{
  "num_hidden_layers": 12,
  "hidden_size": 160,
  "num_attention_heads": 2,
  "num_key_value_heads": 2,
  "head_dim": 64,
  "intermediate_size": 320,
  "vocab_size": 4096,
  "hidden_act": "geglu",
  "norm": "rmsnorm",
  "norm_place": "pre",
  "norm_eps": 1e-06,
  "positions": "rope",
  "rope_theta": 38500.0,
  "rope_fraction": 1.0,
  "qk_norm": true,
  "attn_scale": 0.208,
  "bias": "none",
  "tie_word_embeddings": false,
  "parallel_block": false,
  "extras": ["local attention windows", "a norm on each head", "value embeddings", "a smear gate", "learned residual scales", "capped logits"],
  "init": "uniform",
  "init_std_qkv": 0.0386,
  "init_std_o": 0.0,
  "init_std_up": 0.0386,
  "init_std_down": 0.0,
  "optimizer": "muon_variant",
  "learning_rate": 0.0158,
  "lr_mult_o": 3.0,
  "beta1": 0.9,
  "lr_head": 0.00605,
  "warmup_steps": 0,
  "schedule": "wsd",
  "decay_fraction": 0.944,
  "decay_shape": "linear",
  "final_lr_fraction": 0.0,
  "batch_tokens": [16384, 32768],
  "max_seq_len": 512,
  "doc_mask": true,
  "train_tokens": 208300000,
  "max_steps": 8512,
  "dataset": "wikipedia_en"
}
Each number is 128 + 32 x the weight over its row's rms, rounded and kept within 0 to 255. Layers, rows and columns count from 0. Numbers have three digits each. The size before them is the row's rms in percent of the matrix's.

# layer 5 attention query, 128x160, rms 0.214, rows 81-124, columns 0-159
112:201127123121126158111104154158067071115092127108103173125126175110160145124181067151148122183154121162150071114094138183097133139126117113131187156097144109137132120082127077088172116091106120079114113232163156108157137160137140161084161123164107101089092102092159109088117117062108113119116125114114163139083150135168123131067147057101121153133140167128152098138136128111136103136114159028140158105094128138135156127125139095175126180130134090107146044179056100108140161087139150
098:164132207123162131106132104146117125108108107111118177066143066141112123161130157138125087093159062110079092151112095090133147121040115128130131142073191110129102170087104152164154098104120083131188084142154174160160116093129108133168138115135135069140141204134125124054105137106139140140150030122116108125119150104151147197107118137081065179074130093098108171152155155136161158183126126152122168100175173133145134174125163124103140112091154122135078133134090137089158126190115123
104:167120136086088232105106125104153156162120104154161099138116162119165148084108062143134135122155102109139099131047142142138081125144142129101110138122130117100143056128157130116146141103084158100121096148095135090151136073149095093055102084106186144154093144113082129110123111116142123131138104102161114103095126136126148115096158148133132184128129094066136095166121102114114131133137187186159130082139083132119110111147205101145042148094162078168143053192050187097088130155139113
104:152070109117136124117136123159142126135152098163161077148125100142147110141122137127061169148119153123157098126139090152142147125107131092092133080164108179075147152079134106187114164118085118220137131089171118173143091151086092160078116129154062162137129094107148113087126179112172147191139116061086094189160142104078112169074123117122150052172111086194141156179173151121145096122113126154143152098116081160075151082111094170111163147152143181177117158135142100142104116079094125
100:149144154135076092139063126109180169097095107125159091147140124126156159128193127159160142066149127100142098145106091108092143138163135082154163100128105142154109125102132203175109128143102122111175140159234148104154085169190144163103116077114125187119137147129138144129101128152115192112141123164055155148157120141156150126052129085150128082150124122140142105141200168149069127096111119165126161163168112179136152124135074113160180071138163107088180095182118077136099132103140096
100:136154138120191115094116167163130165150190132123111098146113112191078138161080151053128120129107087113176181096176147091108119167094095126100144127117148133130163159120123179051071131108136102124129118133110047102157187118113127131137202101145140085111139177158159126121136146114156124121091134096116123159167087084143150085156106199158127132153170155131146088085092107048130113179140176165125125094123088122097097126138094175096092140143116148176122100150146218190140139167155114
102:109102143033156121109175143129106112051185109161126115161143125128132122091149112115122163081127120137174132152047105081133165181126078168136119125121118136101124118167103104202163157149154143095151123080104161171121107135148138127073142109063124164152162060164109115161139149109130130117142126138199088151186158091114149078147119115166154115151101200058094078096143170101109122128149101072176141133087096098108141151080117131173096124173096081077144116155148122151146131176157090
099:106118199107130162132087132134145096151134179124129118085107119123141128118132141078111096158153169103172107112160164111173160137125130135109105144159140184136167123076125112082129142120202071133105107192203090119176121151158120084089052144131143163055155139116064117142158184123186140119121119100113136078112114148128109118095067156173115129055142090128141120098125138168108071186112100155162149084187090172134175158104127199117177109169126142154109090160098114143179162137123164
109:077155115131115111112136126119137126129110140116105145097168143126109102178089114136102101148063117135148130172067133149160195095125157117104078103123138166112163088177141151081119093146179090179192105102108104112150129006165142105161143178112100169112102114127077188116185151074154100146073141123159151115147015173133208119155115136081156145092129138148111129152093135141171142131098143063124163143097108119169141097115162142119125054136118073122151144110134145130131107122151111
103:120102107152149191179137115171090212134135153120089187090133133133156079158158072108115133214173145119084112139108102098183119126076160134142129110162132106122134180087187098123128127079123063174149148145167148087095144145136146103121139124136131089121134131117164116124130115082146133117101166201099137133124179104107118038121170078115200142106148114077119147125156104171118126179146091115096140118093171121171127138103116092129110125190127198184203134151113113110076106122109101
106:114108178124203143123145110133117062182142113179082134112113162113107092087192119185151142083059117117131165126036098120107087148088147143127208109113078146119133091127150150153181084119136137128121104098068089124103143153138110166200093127102110148120135105105158127158105077083099111091128159101124113126102129149111139164090152096151173166217132168162122147151112125077130169112188066100125188115142138167146167097125079139096146117098132112149130144170141155061105133147155131
105:065142121164154142106173155105089135143166162110136104116121156106175134167135113082130124081146153160126160079097152139116082095132089094138110178121101106123129153148122144140113125063148178136149127102150113121081091166092093176124145139162159182163080130156090142136135136123139120146124175121100120102136078107212091166163177149060121137166183150070133107159117111093144142083083074084134099073082199106123161160168131124184144198098111142121072051132117093096149114174165088
104:105147129083109151132178093114111148044154082173122181151129155144133084148215148107212177111155107145092152161117129157154077122136118102163146135159119144094085153117151139134155123130053116196140114108103078122165160142176141127162122152111133137141139084158114067163119168143091115100161086155121101167065161112131125173150089095155075179153144136131148079149151141139132144136080080182064110164180103124078122096119120109150134127172179153082120078113161162118097184099110125
099:115112172122123141160151122111118074166107125142141172137189123137155095042136110167095156143148135094117137110180079125162113191074110073096130086210111131116118140054147143183176156184096130137204140135163118153125105165148180145131158168117112109107153094111116196131123188084091140106100113149068072136159211132145128100138143118150151161157184145141133178100164161053150076128135138110156105148106087125164118119094133124108134115095141187114158106143128134126098190127144114
112:143139140146124100105142082095107156087102161142101208164177097150140115116142143077179191143189141167111173100104094149137135133167088135159131117106116094088098160146133113162145161151116158116120136091124142113072113164085108151112111108164127108142128127138186117135101091157114172075092141147038132119136120105158096123113139039136117145160154131162124115097119077152115165132096138143174201151115178182106152092122122122144255133105169181088136096157152152140094115053096109
077:074150139141149130124105116129113120120101134188126142174084098067169119169122168138165080096176143113120124157099094088170155163126132155104125136116112145113127137126116080124171078133144173168131167215167057069131145117148097154137087132161093151089123161107190160141103128120094135091141080148165179126116116091148108118102056097208126135122094133135102167199106160119156127086110123034101148137137056132138113162118127115106113116150134165132096100071071152107081168130162191
088:117129143192157064111136210145141092134141125102139118108118164166076116042068131092065160111120152084149151152152170127125120119143161064191129114123160081146140099112117174100119106136142100094144135063123200114162115089139166116132116135066154154192149154140140077154113175122089117121097151157150142189152149130118179094147184148167139078165172091164130112154131141083113109103114117167157095101100122146135115184145108106103057184091153145112201170126141112144112092114126118
080:152166110118151081114110154188137168127122152151104138126135129108093134106129124128094183134103176118114172155180136141112178137131169087139193115128165079112159090164175106151141136118126135081147144107125181087106139134138179128152094179173102129146112100101128108117177121109146124129079148191043096142131060199138115180089151118113085096108066183168153134136205098114182154129098111110135147127154101143146163177141117129168171186141130063094159098165148198121112127089140202
083:138148145128124112140129121099174164113106103089153027169119106118114130169169148144135116122085101143167119090066128157116138088116104195099086122096117192112121149057140175164113081129111163187148116107114119096139166080140105142151186147056153167169190131150168115053115109115118142156204144110158074146141060108169115114065149143124146112136137116105138109160148095106100091085145126136106144104122112134159187116127138117130115123120111091200121198169086121145107106202113163
085:111096138109154104083152208076136073158146101122128134137058145145158095166114126116103128093108124081160126131119146152111122109144093151133137150118124147072156147114120100109088166110072121155090137132162128179173132103106134204073132107055194151174113122105111171092113155109154187159138102116172167161200138062114198124133150169126144139145163166077127129125095099143099153155104160185137136140152166132171138124128120148108104182097133140140128207103116055207118088177153113
086:153118118121148154107129096150169160115099093084131135119175115178082122122197098107205119200152100152127105130167156141106143170156168187143155166175118149155185147112145167120110146118107120075146159167113134148096124156129130068092123111146170159079105067082112077126177044151145101120083133140064101123147108198162111068057138089123118123097145103151150145112116100130115179134141099105130141128104159151163127171171093102144122141156142100134199104163146171167105176077145176
085:132072132156145086159163183139148139137108127105139123151091135132108053111074144117104150123128159125143145195152120175160125089198150094104110079083176057128132072176134114118144114148087086087187136141034114138147182134143106079194142100088128133137120130136130171088108100141161135102137134137142114119124132214125200141141111116109137136120102173134120118155159120102126162124115100110114124165153122175178126144208076114102102107134161075148188112091144151128116191171201126
107:084148115097190115141132186097090125115196106113097149168138116126129105118167214164112055150097138190109160161135098230129154147140176102123090083152147134121148091141119090185111100129118143179133088168143099153138125096139109157165197109149103119145169131180127131138107160097062130146121132156153163111163148098132153164155146097094140134138094188162150121086169054127109155158194138072141094188170112123132156103096083072084131102169149146145177121100121122127139131130108119
106:117104155114166111163126199091094133193170112112151069145093163145118118120129161099106044151085061161154088099119124128096100111161114129144119073119079115130205129121151117148145127147080146119078170163117118101148125110146075118127091064067158088156166203108142154089113163091131162146191094088151173155147086097081176136114106121179155117146107175081162150159088098123163153168126151095121170135145148125164092116131138109144065129098159072181139153145092125152155111153100130
100:157117157097087151149107190116162089156132106108175068150123127104129111131090069164100166079106088137093080114080161174098159141114097143101113125083158111089156111148146146078120183160125144114124139131118157076172164103181103113141183059079153135140156123137134168061119124116164109141182105149169152115145120158140167108133165138073155116113103154060119111190110135092168122146045149065122195122136165106155102115171144114158076142104135092181133141162129136121136143183206104
109:134114194163107116068169112145090128146106125099121120121159101105150114089116163112132129190161154162089166077151151123164089113141114142117131143125112015090121132136158114139148168142083153107156152163152156127127117165146116141147088124203115168114064143116149102085136103191055103084088113146096085106054120190156139116105159070122103162170133093091122170110183138116109137150158093152093169075092121106086121204182133159136136146126091087111101096118110152077161163104125164
118:108172035143111118067102147151187157154147148119123148087130111084093133128127105187095180144131138159119119121098206100117127156138153124129128190094175122145101127149126162136108137127138099125152143162077113153190173114114117103103125121120189157147160092169145211169134117095122135133105107147153073106130094023134154127157174169073094198144133125119155081058095137111123112098159152143162115072167082105093095111116128148149084122155106088166103135143113145102203111146169129
110:115135153104164147120081112121121091146144136117114150148139072142123108117152173182080127137120177120073129108219121089160145162118151150120130152143096130117122131110137174170088121128110111142107128176195084147064122188116214209097139070122086146083151124086159096115107155135104105130105176163116138122161186203150112135144187149099140089180120173127119123105105151151141114110114140198133139139110201123144133139100036084097125124103199127112163101150191103096148109110125130
102:117167083142115117153138138131125164177143124078095132160117121172100096216138142084143118136149115149134080102131133142110120128182126164077098176078075161079134093073087116175093141176118191131128083085102128089096091137194148200100142142159094119097165094121129122146153128151127139178086141145116108157091171194108122125117115123149116151126076142118078075156174179105148147087100157135143102146083143079089154168162065082076151101137110119052140099105099158130072131151162131
101:123158131149058128138100154085163159148176063084077139093139112162117118165120074088066194159089117089150159104125113157135148093013114127123070133143173091091065142117147134164076130102111153138122132132136080097103151128161124148166183152136141107131137118120127105171107130101142116151123117119172163060124128148156124182209180117087082117178111117103090132179151121094123077159110126165098110090135122108103181135095143166183122106142134100130186148144184123160158118154158162
121:130124099074130093163104104107126100096140098153157142127193082168126088110134121122115099132117165149111197170169050170152131171155107082150143166161124145114102103122029095173114101122156170203141121074193125097098110155113161194102132151146079102165178112134057077143138111150087110075107105133124130106114129158145128128096112140087128060152161128152150159093177092158062145106085060140135118183148121153106132123091083125106143110112125144145155108170125108097123132121063153
101:147165173189119036110095163064103131152083100151137061130168134106118155072185088112117134155116140117104093118145127084059138129098108165197153115168137166112089157136120109075097154149136122048127140150078129091146138127140112072148100121098133067125141126129196123122134123181107149117155142125116139147126069116082078153126129110101116150086185117152110090161066134131071066119137146128106115165192114147163139090161145130109167160139110160141082144145040124139101087152150122
092:134113107163138148172106130121147134118141135215098101070149140144153182124148182128097112131117128100079130106148099096181106153162112172110102148109118075107139101135105136133123200135138203164175191164121096063092118190118166134214084170147158118152151129108077162096102154147110122105165073141143140105054160027114120132127109124127144126127125134135115179163174101095171100151028080091123112109169116124136105156117125170129135123147134146101140144105141140080136113133191124
095:154170179113182114165117098104105143119147183100129112137117071126139161154112142171113131116116121161092167161056132150175123156157144170085113099105117140148110095190122125138131105154144172129059089127118123122107129199133109140160149101174116116143175069146116142113127123111152089125195095167136159185152164199179153091148085152205100130105094122104097139168166135053142161067129130136131147073102132117155194174143162095129174099149163146175130070142089150113103149148096191
103:171139133095156189132164084121138083139097179088156136140150112141177158165154142152125121037144154099096140146110149147087119187098154138093125112121137073171093111168121134172183137166124130201190128105107113078195173131128067091172120155189136101108148149124101119152161119139172080112150114100200102098142116160167101082180114156080113093187138146153127151141156154115144171144102149043123162163112129130116148146079112145128107086176114131092141175128150179131108134098183146
105:154160106092140103116126155093143130110169157134139164101109145089104145079171113106157036160140194118110127255148110090085121126056105122196109133181134073139096135150128188095137130137108136174168145074136074105104136157104161115117125110125158099090163134164119072133125121184134104134135094146139090116139121139086155143133118123133061128158131167129099153102145171159071159127131075125146153134156098092149177063131136119110168065156121172073124133122133185093123095126092117
103:128132183159133133091119158129180193147138150112118096092125142099116072160121104175137163119110091155144088078119142116156111079111081075129107143100177115173139136107148124071167180067148149054122130072053123168159126143090111139152131129130158155078028138104107111147145090097144132174114165143157105075119102146141134082126107153070090108129170135088059118158097134147173046091118131095127169126141118110121096135118107129183151113181106066123107122114120205119151134138160101
109:151159121103146171143154126116138127167126140074158109069110168094095145110176141051146110130068094164127059087111177125049068111136159124139164156123138108149134137142200161142180090098161088034128149182222132130133118112115124091119147138096181182156127135090202094172114152072110117161151108138097106130169067089139115175112135147125153171104180128102155098145149119119144094145134166091119141129123115159140152138167147114144123133167192129143111113143127126153113166146192106
101:124144121121067120151154099078117145138091129130164125126160155114169124184104140092174105120182139150137168120170151134149111098146124080165151118143160133207148143187149120120137126211149138214139114080180102096180061151112135167146176131183163096168143109179115126105138101175143132198127068119121115143059134102110159065143113127093153138100125132134103084173060112128143139110118165086160103133139104113072129176079176128131139123145111107136136164149163094147106154058062156
109:171128104096115093184105075160107132126099128200166184137089106082145080169179144116154126151127152131137118149141128144155118135189196156155103097173086149096138151152109126106142119153129111140111155155183075146134110148105116178101169134118139072117139123144019131106088134155072113148113130085048154076147088180173117120168088107142117173162141129102125142048164112157147136127175111173119132154090169110111169099129141099150168154087098145130117097056171107124150159077089135
098:126158149130115164044150146152138089136160162100110129116183125149180121182190106139119105102165094108132117102113096152127138097138096192171163166075126161104095160118092171176078105098189137119128172138162107104192092163090114120108101082105105130159104115123124140079081139137109155127132156084129175113128147076088150119090090153151026111130141159098136097146090071114120123159097191175128089108140174105111146119167124152184138077178133159121124165153078156158136127111072066
111:128148182161179147131130160053104111145182147089145164134116147122171153191107151073099172153134104102045079123107151162058078127151138145153115131073059039132134165192191095117136140154109167096120129177123174115134154165112143087132142124057156115135119118116169144172105138095084137132144086129102144131120122117144124118119154121091207168094123128094132147132061185139070123094119155113127123145082104129178069140143117118134123149095161136148147107200112110077100125147127126
106:144184109069102140139139069184088113085076111050153146165190133091201091154106084097127163133114141137085100132198120153061123134151169121126127117136104115087149086117163133093130138149100191119113130152169183126174122093121108155108111102180128125146150148155159129106130109170116159092131149095084181162069148139099107121129132132153145111090111086149133124129127148199133085086170096134073197082147137161133156167124161127149158145133148133139094205114121161103053110078087123
102:136144136141093117102169112177078140202126099177105159119131105168114132143118119139105118130133149125051135115064122157143059112124099080166204106120118088115086182136141177170155159136154143114145097049133212101080133184135115141099126050127143087155129114089147181137117085139121141114141119200102107146150167162116122078103119158127109096199139106125076100052162202119138145118127109130123195125112144114092117124117113065151121114144122142141086071167117092134117133151166125
# layer 5 attention key, 128x160, rms 0.22, rows 81-124, columns 0-159
111:114129155156097084145132154151122143117108081161151187174126113121167102134119157109126126105166177118143120159123112192141152087117115171078119125081128144090169125142131157202158109180124105159145125091159126101120154073208150125148090160173107076143199154160107176118087111100128107145148180117157128100127105142155122166141167155100128110153182163118060141113130081063076184121138116077163076159153138112149163210131122162102158124154131189126098177075099072071102135086127134
099:107161090092107111137136109180167162112135163081159195153119126158100150160146133109080102165133186167140129186160108176139079134113135136160147114144095174199166128086135091138144134190097112155142133059166096104123110145110061150107114113117086197195127109155157108165149109137075116080156124127101180192098089160097126101138118179127141072128160064062142128118155168141089132129162114182134115176148108144083103125096150113146109105089060164143121133183132124133122063144126168
104:101109183165126147161188140146160133119101120185135138163118168131142059116153169137172142149246161165090099148131068127179112144143169085095131112162123138112060181171139132184106186165085141194144095019129179122104141075133078133133128131118113164082163142126182123127124183183167117079116132096133121114134114148136099100163152152132131134145124168136114136108135119079114172124120140134170139119134119103107128132150083087154089117151158166086130190087125107088100095129115143
097:171169079168163150125124150156183078143189079113099074168074102130128138159087114098116179124117110147140138124099095146140136123139102156157065169160149181094129114090137185191090140130130216169161086196076119157093128105108197159081112117128137075104133158129101170176145085117153139110129077131107152187091117164102124114142120135156113116158095113152117104131103207122156120127126106154141122103073112126165145090120159162188115096116177101143137197169130107096098105167146097
105:124091116174088138105080094116200128108118160141120147123143202145095139137100142118169106164115149102154102191169146054149164087116109152144122126103118111160116065173077166104157124099133143134144086069131169154151142133079165121156060139170097140106185086120170140025119123135125107090092147090152151102101188182113123134148112177127131104147093069125069153100121113140142132097084154079136143072138090143126101182107148143170085160173111153158101163157120165077115101142170129
084:152125146153128161105131108134056160098089122155139102190142156149127175140108148136109109148133152116135079091129166120144113079126099189114157176068148155151147122144098086112132152086087085051120087169080194177140123077106151093170131144081175083129132105128172082144119074165104114052145139117147177097151151113133087175094151049173163155165070112099113147128124137189094136131112124135145161106082159132124147071183113147068127196081130111161099157120116111102142116160115129
099:107132156137088118131138144077133118169085158122159109146058129106124099152119105124126100208116158121128105176149110161172179165133162170111106112110118070148157088147162138092159126130128124119103172077075135108209132152098086034141131133105105142075098123163129106182174160132127116113099132135210118099106172129172126057116101102122097200063148130082075121107125112136137133142105132103124131082142141119154127167101172099127056120069131154119125112140064122071176068094120140
106:068158163197145192119162135081157135103116157072097138158109161103146098140162088145151131079109077088143166117160149126136189150110113093093162134163129079111132132131103158128124185117180114150147148155088151108146099103129155173125135120140144135131075096097134144116144151080112125132141137142116162077095129097128093076093145130134097111105066146058153153149105144040134121166201157117138182089189101173151046147146127146145125163144146159183131106058154142111179134173097068
102:107086140111142103194132142028155122136138164122131101124116130158103121115133169095111130140086119156189123160098150121123140186131154116157150111168183164083103161098151091098101138082091057175131077143196117156183093159118148165171130098109180152203131066185137062169123134159113089118092182168140115146169125164099149111183144079140144186129169110147120074101110129093139101147139141149116174139121124152118175086160133111136176146085133164140082116162153136136137156070104157
110:117173124143167070097114134185135130109117147084138136140098096107092125200117205129149102141102132102135121125157120196164119084091172105084152169213135138082158104100103103147126133074109065163149107126108086120152116146107127151095221105132099109167085131154076116140110154049145167104103080095155087142091081171135148135076115084132085124200144136070133076125151080133149162065126145160118149135120128109132168111119120135108189092140153115054127116124142137141111104165116158
100:121049108139100091132136099131167133155109138136220113139160137211091087069157107067159094156126068118130090158180105115084098178085122127126114090120154159114110119139118137189107135134119100158123191075130134103135125136106121107076086176108130174144181197115096154142160129142163089082101135125100104186104127132126116169140130142159122140111178118144159125153185094047144128148106168169119110093162152126145195135135164149072152082133133124158198197099150104144101134141118120
104:131103088125088149133133100109149145052063153175148181152098118160155095164128123152175116120163164213117165138089156123165107157126158089144107150129077107191131099131128105120165155133088103131170116166100175124106108145092114127105109157170120182081172147108188110112095106098156072149185092169177193123126147145140096111201119098120146152157078072116107171124216132113160122127135112089145106101082149101146160100151144093133128060076130118093124163075145089147095157131126100
087:101159161160121067116144194137102120100118076174119148115116134170114091121064109092049149143100166152102146127089160126124112146120134152079088124160178177142158102171073075145144131143165093143112060138152145143170186086132132138197159093148108164129117130133097103176172182124127178133113065145168110161129161131096170067095137120125116109103148143137194147215139163124157126144117154087135150137164146146119155106193117152148148113122124075142129153211106148196101120095145110
097:177151080118159126133089166124113077093169089120097084135126161119143129183147123059091098154108140129159194145074116086124167111124141165126117182097163124123153122161100064143118120115156115163126123093181085100142121156164129180051237080061100122183122184092137111120105149114128146107138123169090069127107097103129189087101134122096110121119142167137140121178063169099105153146129151169175135141086100111132140178119138134097077152152146079112138144132082112135058130127150117
101:135116112121132084084139161127109176114124152120097132123145136123135120123100083146071093176089144145162195104099141183093147090114081115099092149123150115110152127086039163102152255115130128150120122116121167135151112148163121107085124093127134155116147130085072132137139149099099193097138085163076034142140160110149140102160134137094125055160106132100144125160128195131119123141137174120119102154165128129155174085102073174179157109104124118103090105142084146176126141134093082
076:143159158153099153153135150119158106148148179202170110098144122108145125062136101061126079156103101103132181113195094119107078152173144111096136122147121112111109133116111125118112091131090081214137136109120138118113102091176114071136056164131146089093153107132139123149125120133076106177083133089115168103148154178102181092122153106097153126156158127187190122120190132131105115081169145181148160084105085187103137165125110094128156149127157161131083163233132098110159090122165128
074:152082148087183112150120152098164145186146118162169069146157057145173141134174154098126107106153122185085169091057187095124103129141112124143107121124099088176145169082130156175126096129090114157156113115185148127053119140144145126065160141161105107140132111147055144110170074144149194109108174113145133129164112055120114123156153126165084174161151149085123104146044120054115135170105137154098070129117146081134128118105132071113078118145147118099123168111156148124123118159108114
085:160108123181086166131080079128117140146115115144122129150078145170111131180122129217171185106084100171214118153137160132090164174182154156085116122115167140136129076126141095126140112113156146142084083130135142094153154101096129071166090176101123155153198121120164154119143088118122178145134137108160177080183161127053170064088169103111132104131136075134119118105173182155119109099155109143176142080113130147095148129096171107140154178132104124177141168079164180097108134120149116
082:112136087142141068149122181110086079128092100128116142116119145136159065110129106167113111160151180114086127144157146148141059115132144112142151140134126135107144079129130070201152123157105103149118117188105125150085097147097086127122145119128127171149108157158111099165161141123176141110103206112092189134088157149087125204149141157133111065130175113155157098085172064097168137189058118088090121181141121150151119154152115194130177102139149148117206109153147049145069123152118131
083:106154188159181129128182169118068124117176163147117105144099171131129155112137139130050126147166158108121137106144103117068084073117168028151146127164147157129096144068070137087107163133111099134130115158121086158146108215127143104124093097125145150183135168154076167138108149143086079120143134123157117132129133160108147095115097088144133047143151136108134112101108087087172137147155185157074129187084091076131109166098059111117104111172140144105137158160111099165139093125070145
085:116100166156146128122087110105121096101193124107141143078103171092124174119098084089137117162112173102141103151086122139057152040138129132073159152105107134095131105113092158099116166132069111133116171155142120118087167147116141148166100143153121036132106102122075166110142143136128127088105084167108079140051112077156104090113097149101098081146102215119130147175156098112087136156096156059079120157122104169182151148171143168144136117086104101123137151118082097196172138125098121
092:081088109156056103108168105117154184132048143163147138175162136156116157152176166138146132100193132129071074168190095091151116161144140121160161174133064141115086115118139093142173125092116093172121165138173144159130129134096086088111081146139131150125150156130154082032118152104078105125160151078082170139193134148070109107151153145099137139103131082128118187141121106155128177152129131144143068168146150122093139205122066113118083113162136177103111149116113099115154111128137123
108:118106082096176072116113122108107090164129130183144152133125134126112114168145170172095100110165172149078166156112137103102092158148141100137130139172107132117154080131099064176151137133128162133118103124118112109107095156110080105089099121164081125150102143171126158105131182098131069145152093137092135155210136142161246145116144098122131097159153168166124175129194067159115138170143098121125142205093140133076141163115124146137156049116152145134092119104117104176087227154124127
126:086079102170103080159201129117133143117083146180154105144187180096165127123129130136109128113150172146099088138126094126143089129133185088124155107092059167072131127076132112156176122140147095197137164117162122129160110105179050112097127146159160127168139149145115106109152177102121141097135171114082139146148109171079148136162106159125159140131141113091153159123162153099192147181185127166169108190115155105124155199093085116115185117178053148125164185124120082123107097130098131
129:088140097179096167161141097115157139157047165136158178138153173116172107137150156104122127153203145155131129161144080111165166150152129130155141136066089081103132090150168083161138118115067146158102162194185135099170074145115055137075033137122149106122114144128154105041107164105154115187121177084104162114144179161086108106131105138104137124090114126101109174116155141121141161159116135101161095154106158136085141147103100082129110141126125159142129144125094060134109114146061155
103:097149139120133098073163092154114141140117165180099127109153159165126098121133143025203119087155159172131139123153138115145096081109159107145157115104110129096135135155152141148097223172111124115144118145120190108130110134132132106162093141190150100135141144081086099063115115111078180078074146119109196172085152141105124094066112171160174138129099038162138150151065092132167171104074162132094156126102134117149193175154113097124158144139144121138138131098096117100104114083133093
104:143145100117148206145139147110088166153152144161132148117123049127100166107158147128104080144148101148156129104108143124126120124076154109152094161100138145206094149143139114196114073144091114045152076125107087143148112125171207079141123100122119076120157115141158092169164124092111149135134076159152122160208151103045099148090141101142124132133170137145185095173139098194112129157152171097098160191112140124137125144157145048140104121144159118137085113189120116160155151067114131
103:156145113125193202136110154144089151063197126143158081106061101103092151125173109120188102122124141095173160182083073072099079096091067092104096190145154141139105100105089186110164162196125137135133124104111101104130116153111129084147114144138127086136109153056085121116158133113109138140170107145150099162105085167114098175143100138089119120084140147095139174154138105148100130132137118152135176119103109103172050149143102097132127090138129101148104148132117136087136130223119061
103:135226075088186088067050102161099144183122153095082148128095097137097131132125143099102150098102138142207172183097103160130148111142094134109159181152131172118161128133084155139108080148134158120101111158072098150129127114067144083140185090088150142080166082102155167130135170130119161142095105165168091179129137123140131157098084193137110070163132192161168150098139125170158133154117135121145144129143164138159174086137105154159168105101131114124131121170085118092164158112094142
095:129111058152155112164161079167121125127169090072089077138099110192161121147172166113147110141120136125229142146092125150056133140096119127071153091103130128160090140096125096139134107129149126150070120147107182123182148094141105154166119054135114155116183115156091136090083095132082190128109126133113169072203123161067133169122152105121117171158119191130091113154145138109121112110112109114155149131129125141151113096168059087146149078088163124115158178111160088156172132100174092
123:100145120163132094105136221117067107137187087146119104114103123125091175163015105109117109167070106137155116116091187194058181092117132146128125133146186197163111176129106126071084126126182115149125107098149093132162108112143160158137187031107146118173136158093098165147137151133083152137102084178113119171114095111161180164174135156097137105163149142144153093112168128132128101125160152146132125122151102116141148138133169176156149154118143100174085101131126129120158101108137108
095:140098122128151131098094098131144076146130137177139144138126227111113131118095076088146109134136110061195084130177165112139166124142096162079083103122132009135121099168211163078073124135143161099073118144103123171103141109167114138117046133166097135085070067123149178131114121086071122139131133161092147075175175138147165140166096143136140160143146179132095128138181122144138120141145147117134117103170105137118077115108140158135119135111135126087116103098100168102136149150175082
096:054106113197126147097103119125176050019147132113104119110091219173136140119117059136126149117157144111097113136116148170105095111108093108169166103131166131178116122142200130127152121164107151120111103114110171079092144132130082114124114121144083097126125138126168157149144139126109088114114150103128130089080175084179137070103095068122082087152111139066067128169159116092155122101152068086117144143132059179118112166124110065113124109127119146106159117159126128168116124180162111
103:150115126102060130119113173180102098125166066159071144200150103218095085155101094170136127081174123169123158127058098098098161110156151172107159110100155189167140127138084138064149116072091098136143113121122083075142158101158107134139075135084166158106158140110136100146177136079091152152111164139143170140172143153130199094221174170106115101153147154137145160074141150144097117151158176122125129134130126132166146124144111075069149118152128119125129123114111128126168084115132105
102:110134155140097067127107137146099123141135120110152094090109091136138109126160146116116152071106157131123081081080122096142123149179136091137139060148108152149118162095127129167133120118061108100110082073141125080151187081093167094100199152144069111130132133099165103195159130147121101186077155085093121186145092127139108151136141107090083170186127084175139084112133179116146104173077148118110176176134100098061164081141100090109118154216134110163121146150083130146153083115083103
112:130159120074112139087120157073140127123206123083126141167147094126110131116152168123147116110126132131127117121134168099130128086115152077156100173139181116148147150094072149081078141164148072107155139162121103140184150154092126087117136092104165132187098158130115125132123114080081158102119091212107126119136136139128108127139131211151127192127192185104165098099173161125126105095175149093132106183164098106142171158125125127155142214157141119108128102215097219140178158145163137
107:115146195176147181193162099129155147107115067152170185082084088077101069171124145140132156118162140139165117119137139122174116183120148133103115107039138113103150132113169090156147087119116144104148107135157147174096114152152148125123110102131178149121180121139164081119085104174141126120130153134093131131135142097125126197112139134120087151172103138181087168155142134091106150186088119085099128161065108157116128150179045114087161142104156186107181173092142120184110177145082090
103:192066090135096112147148087078121119158094178159139169160137151122119096136155160153182093101160084134127151174129128113157108087160109177131148127127157095178138053160128129135111128176132119135139088212123157110115119124089108111137146174214120071120128152114138112124090151121092118116136149193126116062062224146065168137135097138102128103152103102163152163128166112124108175142058072145134084164155133143150108126132116155134091166165133123131132183117118090138074088076087138
128:126113140163143141141165122114226098096116113043107122081150097143129144171122095151137135106179115104074111101147165110157186136106146137139135094145141066103103096195141093070139139134148156143151150178129202073106134103146111119134109186183088167104114072133171143090084113108116102188153112119083165072124166112145126118131130095130137120124124167080079174203103124142142108135128112148143109110124166178080065124108142149084106188124076149117140108137139071094175144176167102
097:195171173168135101098115227170143102170124118149127139190119143193140081097124109113108119134103164133134130170155079135139136052090099097145069115105152152084103105167066069096130154110141172170106140119094153133086134103142160139157117152147114135177107093153155142146161109150143121173151147173197157084171148095119194146133158075084130088139136117164133102133102131153150084107194176130127129109130126182083120196119144094132107126156086143083107123151116205109085110127102125
103:091146107129183143104125109182101153100111089058134120135092110148125139150164093127127148126089096177124124151143144129113108152178160109073052195152129162104132121107109140140184125145163055112126063074161163150155122119183096101122126126157105175080136142201124063124105154112149106174152103069125127139148093166127122123089151128051179077155124135149107103097134192109145100112191093072121079160143125173102136175130122144175089129055121200106136135115167126144121096155143117
117:126042096096085081164136077116151100122087082158127129137189138132119139151129122151120079117163136163099071136174069087118128151130117081163166106136119136102095112069147081107158171183120056140159138111118123131123134167102145096079113158161163148153156226084100117075104152150125125140080142156107137109126117142097072092168139123082129146122174073118124170107085112194127151077100141138170076145157141132067124146111091094124099103160092127129117190062145146117127131062122160
107:126124138173084095084145121129131147176140141117132117083112135139117166137079094085140154164129161103096151157095128167105147131108128148146117137120108147121085165095100141139132146129161182175113126109153084099091098137121072116113123168172129114087111151141103158102153141139076053169141104138042141117099175124154131187162174135128080096087109130119149128129153094099137195161204101162135124153073067171144112095068090087062155140144141129068115178168102178091058186158063107
120:140125119135105088131143096170158180093106112133076158148144177113122085154121183168127148171157169175076116170169123069131085143083162159126107108139135103113147149136099066125139161105108139150163171085154140119103178195193111080123108158103133172137127160106174170109046111106181160088099158123128090065137160116141127127100079110093116072137078103151081153196083134093118169123154121149129103168090054131115095115145054093124081125161122150083125156121147146116131119172149158